Weights of a small transformer language model: 10 heads of 64, MLP 2560 GELU.
Each number is 128 + 32 x the weight over its row's rms, rounded and kept within 0 to 255. Layers, rows and columns count from 0. The size above them is the row's rms in percent of the matrix's.

# layer 2 MLP up, 2560x640, rms 0.0974, rows 922-941, columns 80-159
size [ 96 108  81 111  91  88  95  99  98  98  99  89 101 110 114 109 102  95 109  97]
[[161 147 106 167  98  96 160 141 123 128  88 162 117  89 132 141 119 134 154 118 113 147  91 121  86  98  78 142 128 120 161 126  89 141 247 138 141 139 152 146 129 191  70 176 105 100  79 100 114 144  25 126 157  52 127 101 152 115 180 154  30 137 191 107 135 129 102 131 129 157 159 250 122 166 118 122 125 130  93 145]
 [183 160  70 125 133 129 131 140 109 147 119 124 120 159 180 144  74 101 108 169 135  85  81  93 169 165 105 179 140 156 170 155 149 171 144 139 175  97  97 120 141 142  85 129 168 111 113 106 156 121 125  68 121 171 111 118 138 110 132 119 179 119 129 139 104 163 168  92  72 157 147 156 115 159 114 107 150 152 127 100]
 [139 193 139 132 172 142 141 153 138  93  99 164 172 132 139 109  81 137  33 146 150  83 141 163 125 157 107 149 128 112 109 117  92 128  69 178  87 122 117 108 124 149 104 121 153 162 129 154  88 161 147 147 134 122 176 115 123 186 113 118 123 131  98 133 110 106 124 140 175 123  94 141 114 136 132 183 164 158 131 160]
 [ 43  97 160  83 160 108 102 133 165  74 128 139 123 104 104 119 119 141 135 152 154  93 101 121 152 161 119 166 175 119 127 154  78 136 157 161 144 138  91 178 158 133 165 139 148 157 114 114  99 108 156 139  90 126 124  90 166 126 138 135  86 143 139 152 103  78 102  97 175 108 124  92 147  87  71  98 142 180 145  95]
 [150 124 100 125 145 145  95 146 148  84  76 112  79 112 121  93  95 166 108  81 190  92 180 130 100 143 104 100 127 126  71 191 134 116 102 131 125 118  81 123 132 106 124 204 159 129 124 140 109 129 146 168  81 167 145 111 122 118 214  77 110  75 147 155 154 144 137 151 104 103 121  97 100 123  86 144 168 143 177 114]
 [102  78  91 104 104 138 120 194 143 135 179 143 111 105 151  70 120  93 147 109 159 116 129 135 218 168  96 174  73 147 130 142 125 113 145 130 117 112 141 126 132 196 172 136 101 184 126 108  81 137 134 100 110 131 138 139 168 142 140 109 149 103 124  91 136 167 126 149  81 122 139 191  95 170 156 142  87  78  97 168]
 [ 96 194 140 114  62  51 132 169 111 132 112 147 166 120 132 113 145 106 159 144  69 109 126 191  81 134  56 107 125 137  92  81 116 181 139  69  84 103 146  80 130 143 108 107 105  98 119 131 114 146 103 117 218 163 148 103 188  87 124 177 139  82 131 131 113 152 109 138 160 115 183 135 136  82  98 198 102 147 123 141]
 [129 145 133  69 138 144  64 143 151 140 108 150 165 101  99 119 148 218 141 164 130 139 139 126  70  83 115 128 141  99 174 162  83 106 133 111 131 109  64 130 179 100 157 143 124  94 216 164 140 124 140 158 137 189 183 126 121 127 113 171 200  99  65 132 136 172 100 146 138 140 168 173 148 138  62 101 117 122 117 159]
 [ 84  61 110  93 149 136 128 137 191 143  54  66 115 141 116  74 116 145  90 126 153 114 138 104 135 182 123 135 141 161 135 140 133 141 114 121 124 124  84  94  69 132 152 127 154 156 118 156 140 121 119 104 106 127 145 113 159 105 138 176  99 149 205 104 101 157 164 145  62 120 194 172  79 219 141 135 188 165 109 145]
 [ 62  92  82 114 131  42 129 106 156 144 110 104  79 169  98 128 157  98  56 108 173 185 111 139 179 175  96 175 103 162 134  97 169 140 103 153  94 117 125 111 147 149 194 103 119 134 122 192 133 113 142 150 109 137 179 152 101 143 127 167  80 138 118 117 155 160 115 184 172 144 161 151 133 141 125 100  92  83 113  87]
 [172 110 114 168 101 205 131 150 207 153 158  91 109 174 143 107 129  89 107 135 131 162 157 136 134 163 129 103 109  53  85 138 196 136 101  68  98 178 138 161  51  94  95  62 102 109 123 187 149 164 151 177  72 158 120 108 167 177 134 119 165  77 133 169 181 205 146 117 183 132  88  87 133 121 135  80  46  76 145 112]
 [218 143 184  66  80 136 152 119  74 118 130 122 150 154 190 128 150 138 166 154 122  75  89 144 110  86  83 129  99 161 105 135 114 119 114 141 161 150 116 108 111 160  77 137 105 120 159 139 159 145 127 148 149 137  88 127 124 110 157 139 148  99 114 149 135 114 145 134  74  84 151 210  59 115 141 105 130 137 142 102]
 [136 184 153  99 125 143 137 118 174 119 110 101 154 148  97 164 165 150 118  92 131 156  51 127  68 163 113 149 148  87 184 131  86 141 114 174  98 150  58  71  90 112  93 165 138  94 181  80 158 153 122 136  83 148 145 153 123  88 110 156  49 158 125  60 107 117 204 133 113 108 158  88 151 119  72 138 119 146 154  75]
 [163 133  92 148  65 138 143  70 120 148 122  83  73 124 119 174 107 143 172  99 127 132  88 175  95 103  91 169 115 165 111  95 117 136 106  84 131  90 162 146 132 171 129 157 147  72 180 112 125 139  87 136 152 131 181 110  78 179 125 123  85 172 150 168 163 116  77  66 132 109 120  80 140 121 100 150 189  71 143 119]
 [113  68  83 110 138 127 122 160 174 143  86 126 119 155 168 113 105 129 165 127 198 153 159 167 200 118 118 130  77 146  96 151 112 186 153 162 154 122 109 110 139 150 127  87 124 152  79 153  76 120 100 136 120 191 165 144 159 140 108 124 126 127 130 158 119 212 101 123 122 111  97 130 116  94  41  49  99 112 147 129]
 [ 75 167 118  61 203 135  93  93 116 163 125  96 120 118 111 125 132  85 110 125  79 162  94  75 124  86  69 137 126 129 130 138 122 160 142 126 126 146  77 155 114 167 131 140  98 165 120  77 160 124 165 162 131 114  78 152 122 136 166 125  86  86  95 144 146 120 155  55 164 166 181 129 158 121 128  81 120 114 141 125]
 [130 150 118  74 108 104 146  94 170 128 199 139 105 125 114  73  87 115 128 135 122 120 154 163 160  97 122 119  96 130 128 132 149 140  79 158  66 168 144 102 118 142 152 173  64 146 163 165 142  75 133  99  91 108  89 147 163 171  97 115 165 136  74 103 122  82  88 154 145 154 163  88 106 126  79 111 157 151  44  92]
 [130 159 169  96 146 116 141 141 133 184 126 157 150 161  51 131 105 146 140  86 110 166 120 129  71 102 149 129 117 127 160 166 108 131 156 113 139 193 155 107 127 126  88 137 127 109 116 134 136 166 186  96 120  96 113 122 178 135  88 175 133 141 122  97 216 139 107 115 132  84  81 120 170 128 133 106 136 144  23  82]
 [155 157 164 142 138 161 142 130 156 116  91 133 114 151 132  95 135  84 108 120  78  79 149 106 224 148 118 185 107 186 128 105 106 128  95 130 129 131 195  83 114 120 200 159 142 182 119 125 121  79  88 132 133 115 113  92 129 148 132 148 115 159 163 102 150 156 122 128  83  83 184 158 119 110 143 185 121  94 142 138]
 [111 148 105 144 137 132 145 166 127 138 154 184 119 108 122 152 147 126 181  57 112 167 139  89 122 142 123 121 117 146 115 119 120 102  70 162 149 126 135  81 176 120 108 117 105 172 152  82 126 135  84 144 127 112 160 111 154 159 219 120 123 131  93 184  93 149 152 176 134 155  88 167 164 139 138 146 113 142 150 144]]
# layer 2 MLP down (transposed), 2560x640, rms 0.0475, rows 922-941, columns 80-159
size [ 92 104  90 105  92  89  96 103 101  93  94  93 103 108 114  99  97  98 114  96]
[[161  69  49 122 135 134 102 106  92 137 136 152 153 130 157 123 126 149 148 145  82 153 128 112 146 104 166 146 148 109 128 130 127 166 118 160 127 150  51 115  88 118 110 102 102 174 160 201 145 154 143 125  53 149  92 144 156 144 140 137 153 127 146 168  69 164 152 120 126 105  78 128 176 118  99  92 170 113 177 166]
 [134 137 126 124 142 143 150 128 122  92 120  71 156 119 139 128 120 100 103 167 146 111 151 134 169  96 108 105  98 144 153  76  66 156 112 146 151 101 128 113  98 162 113 188 134 188 121 135 151 181  95 115 168 106 155  79 112 162 137  40  69 122  80 109 102 131 164 111  85 127 119  85 171 123  89 111 160 101 151 143]
 [105 161 101 132 160 122  91  46 133  97 106 181 106 182  75 169 134 168 134  74 149 123  77 115 110 142 112  83 144 102 131 129 149 119 144  99 124 104 131  62 100 175 170 140 103 202 115 108 185 149 126 144  60 140 137 135 134 129  99 110 128 135 135 142 125 125 144 133 114 145 168 135  88 112 145 144  95 145  98 124]
 [126  37 108 143  88 152 100  88 131 133 214 104 110 122 157 162  98 111 123 133 105 136 123 165  91 124 159 181  89 139 159 132 150 139 169 144 151 112 112 145 157 152 145 119 152  82 150 137 119 110  76 120 103 132  62 135  81 118  73 125  92 155 147 162 184  95 129 109 141 134 116 159 178 140 192  76 194 101  96  90]
 [138 148 130 116 143 136 127 132  94 103 107 183 128 126 107 139  86 137 119 150 149 101 197 128 146 113 129 115 102 109 145 104 158 126 104  78 179 105 101 101 130 160 153  86 115 142 103  55 113 165 134 112 103 100 150 143 140 150 171  90  87 149 149 157 116 130 142 148 146  95 150 140  96 139 120 148 132 150  86 175]
 [144 107 117 140 113 179 109 108 156 211 174 193 134 140  84  81 133 119 128 125  96 133 111 100 132 161 115 128 154  82 118 175 127 144 137 187  74  75  86 143 159  69  99 138 121 164 196 142 135 147 160 123 171  97 167 146 125  97 118 128  92 153 157  82 130 110 113  79 101 164 125 132 155 153 127 242 159 119  69 121]
 [ 51 168 136 126 104 163  47 139 140 146 101  62  93 134 102 123  88 131 109 179 134 101 112 146 148 148 134  76 131  76 110  38 174  89  88 162 146 159 107 130 147 140 134 133  75  94 150 131 128 138 105 169  81 128 138  91 130 143 183 160 122 119 127 191 102 187 163 113 109 149 120 145 171 176 106  86 141 121 174 139]
 [208 165 145 130 144  88  76 131 182 144  65 100 173 125  80 172 174 112 100 132 130 178 134 124  69 132  84 152 151 108 159 164  83 116 192 144 125  49 149 150 138 114 166 122  90 134  87  85 153 122 108 174 113  95  93 160 155 144  95 167 147  55 153 124 126 221  52 169 124 160 141 209 122 137 145 162 163 178  92 107]
 [146  57 137 177 153 139  89 158 116 148 159  61 105  66 122 166 145 111 137 128 114 115  85 139 158 158 141 141 129 136 240 114 101 101 113 116  87 129  96  92 136 139 132 172 152  92 100 146 215 120 111 119 159 163 135 145 201 117 133 141 120  70 159 129  68 135 101 114 102 136 151 135  97 137 136 207 112  73 136  89]
 [ 92 167 107 171 134 166 193  72 151 116 147  91  30  83 128 159  76  68 126 152 121 164 185 205 158 182 164 150 143 134 182 164 147 138 121 122 147 163 130  84 154  76 136 108 140  89  81 140 105 154 109 134  93 116 137 177 138 136 156  89  81 131 117 151 145 111 176  82  85 107 118  85 130 182 160 148 189 112  75 143]
 [144 141 147  88  93 103  95 123 153  68 132  99 113 134 173 157 122 154 145 138 137  96 121 132 147 131 147 102 142 110 114 129  81 165 146 113 130  65  94  86 186  86 204 165 132 159 106  97 129 131  75  76  86  88 118 161 133  67  95 145 240 190 151  98 100  95  93 117 120 116 151 126 110 154  94 160 168 131 128 152]
 [178 107 179 127 143 181 108 188  88  89 212  74 116 137  82  90 135 118 165 129  99  16 216 116 104 132 181 141 142 142 126  89 134  67  66 126 100 152 108  89 171 160  99 144 119 143 116 128 115 140 122 104 139 137 135 140 132 115  77 131  70 105  93 151 159 159 155  77 162 106 145 128 119 114 119  69 103  94 199 113]
 [ 84 113 125 136 124 106 179 197 113 195 131 194 159 137  68 131 136 109 132  77 108 126 132 102 117 145 163  76 144 172 171 127 132 102  84 148 107 160 146 134 174 147 192 143  86 105  57 142  89 158 167 120 104 164 113 122 222 130 134 168 122 124 105 172 123 151 125 151 115 143 134  91 171 115 154 172 148 149 148 119]
 [118 242 111 128 129  32 120 146 142 167 119 139 162 138 171 138 157 136 126 150 185 133  68 108 163 137 134 147 117  86 167 152 168 141 111  83 129 134 117 126  79 131 103 148  82 149 123 157 110 107 114 187 100 140  68 121 135 184 144 162 121 130 104 141 165 125  95 144 152 155 120 154 147 142 140 138 188  86 162 101]
 [147  96 115 121 107 116 129 132 114 152 157 120 184 116 101  82 145 142 137 164 141 143 133  48 194 152  96 164 152 123 148 148 123 214 152 123 130 121 124 112 140 121 114 145 163 134  88 112 101 179 131 169 181  92 164  90 123 128 166 110 157  61 169 115 100 113 120 186 135 175  93  84 132 108 121 119 115  71 169  49]
 [131 115 148  76 132 112  77 163 105 189  80 172 127 142 199 152 115 165 150 100 153 136 158 127 141 169  95 108 150 121 140 100 153 106 198 110  97 167 201 145 108  98  95 136  69 120 170 143 133  90 109 137 151 169 108  94 132 142 112 114  58 124 158  41 173 161 146  91 123 120 102 126 148 190 112 115 112 127 124 153]
 [122   2 138 178 161 181 138 177  57 135 149 166 108 122 192 121 121 134 138 144 112 162 136 125 114  73 140 182  95 116  98 135  80 155 113 110 129 150 148 160 135 114 161 133 154 129 100  95 118 131 110 120  62 147 142 162 128 122 152 126 130  92  95 105 139  88 113  70 108 178 168 153 127  37 134 117  78 165 146 102]
 [121 125 114 154  88 113 129 129 112 155 113 141  87  92 111 101 129 145 106 144 118 197 127 151 104 116  83 109 111 236 105 111 174 142 111 145 111 115 137  90 140 117 130 131 158 104  57  84 147 142  88 139  98 124 143 125  88 182 140 115  84 150 148 111 141 152 144 165 142  83 163 159 124 155 112 119 163 167 186 154]
 [ 66 101 119 148 124 162 107 154 144 102 126  97 140 101 148 136  66 125 123  53  95 105  75  94 155 114 206 154 162 153 154 134 105 148  70 120 123 120 155 132 108  96 185 167 128 112 130 152 201  60 122 165 109 149 118 130 144 101 175 170 146  98 129 111 114 151 138  85 129  98 136 197 110 103 108 173 114 172 171 150]
 [143 113 178 104 169 102 108 148 126 113 163  72  90 151 166 135 124 119  91 149  49 140 119 163 150  96 108 113 154 131 136 107 123 159 127 167 173 115 109 118 131  62 191 142  60 105 110 105 118 156 121 158 116 156 111  96 169 110 146 129 176  91 125 126 133 154 185  82  69 173 135  76  82 138 153 151 191 106 129 132]]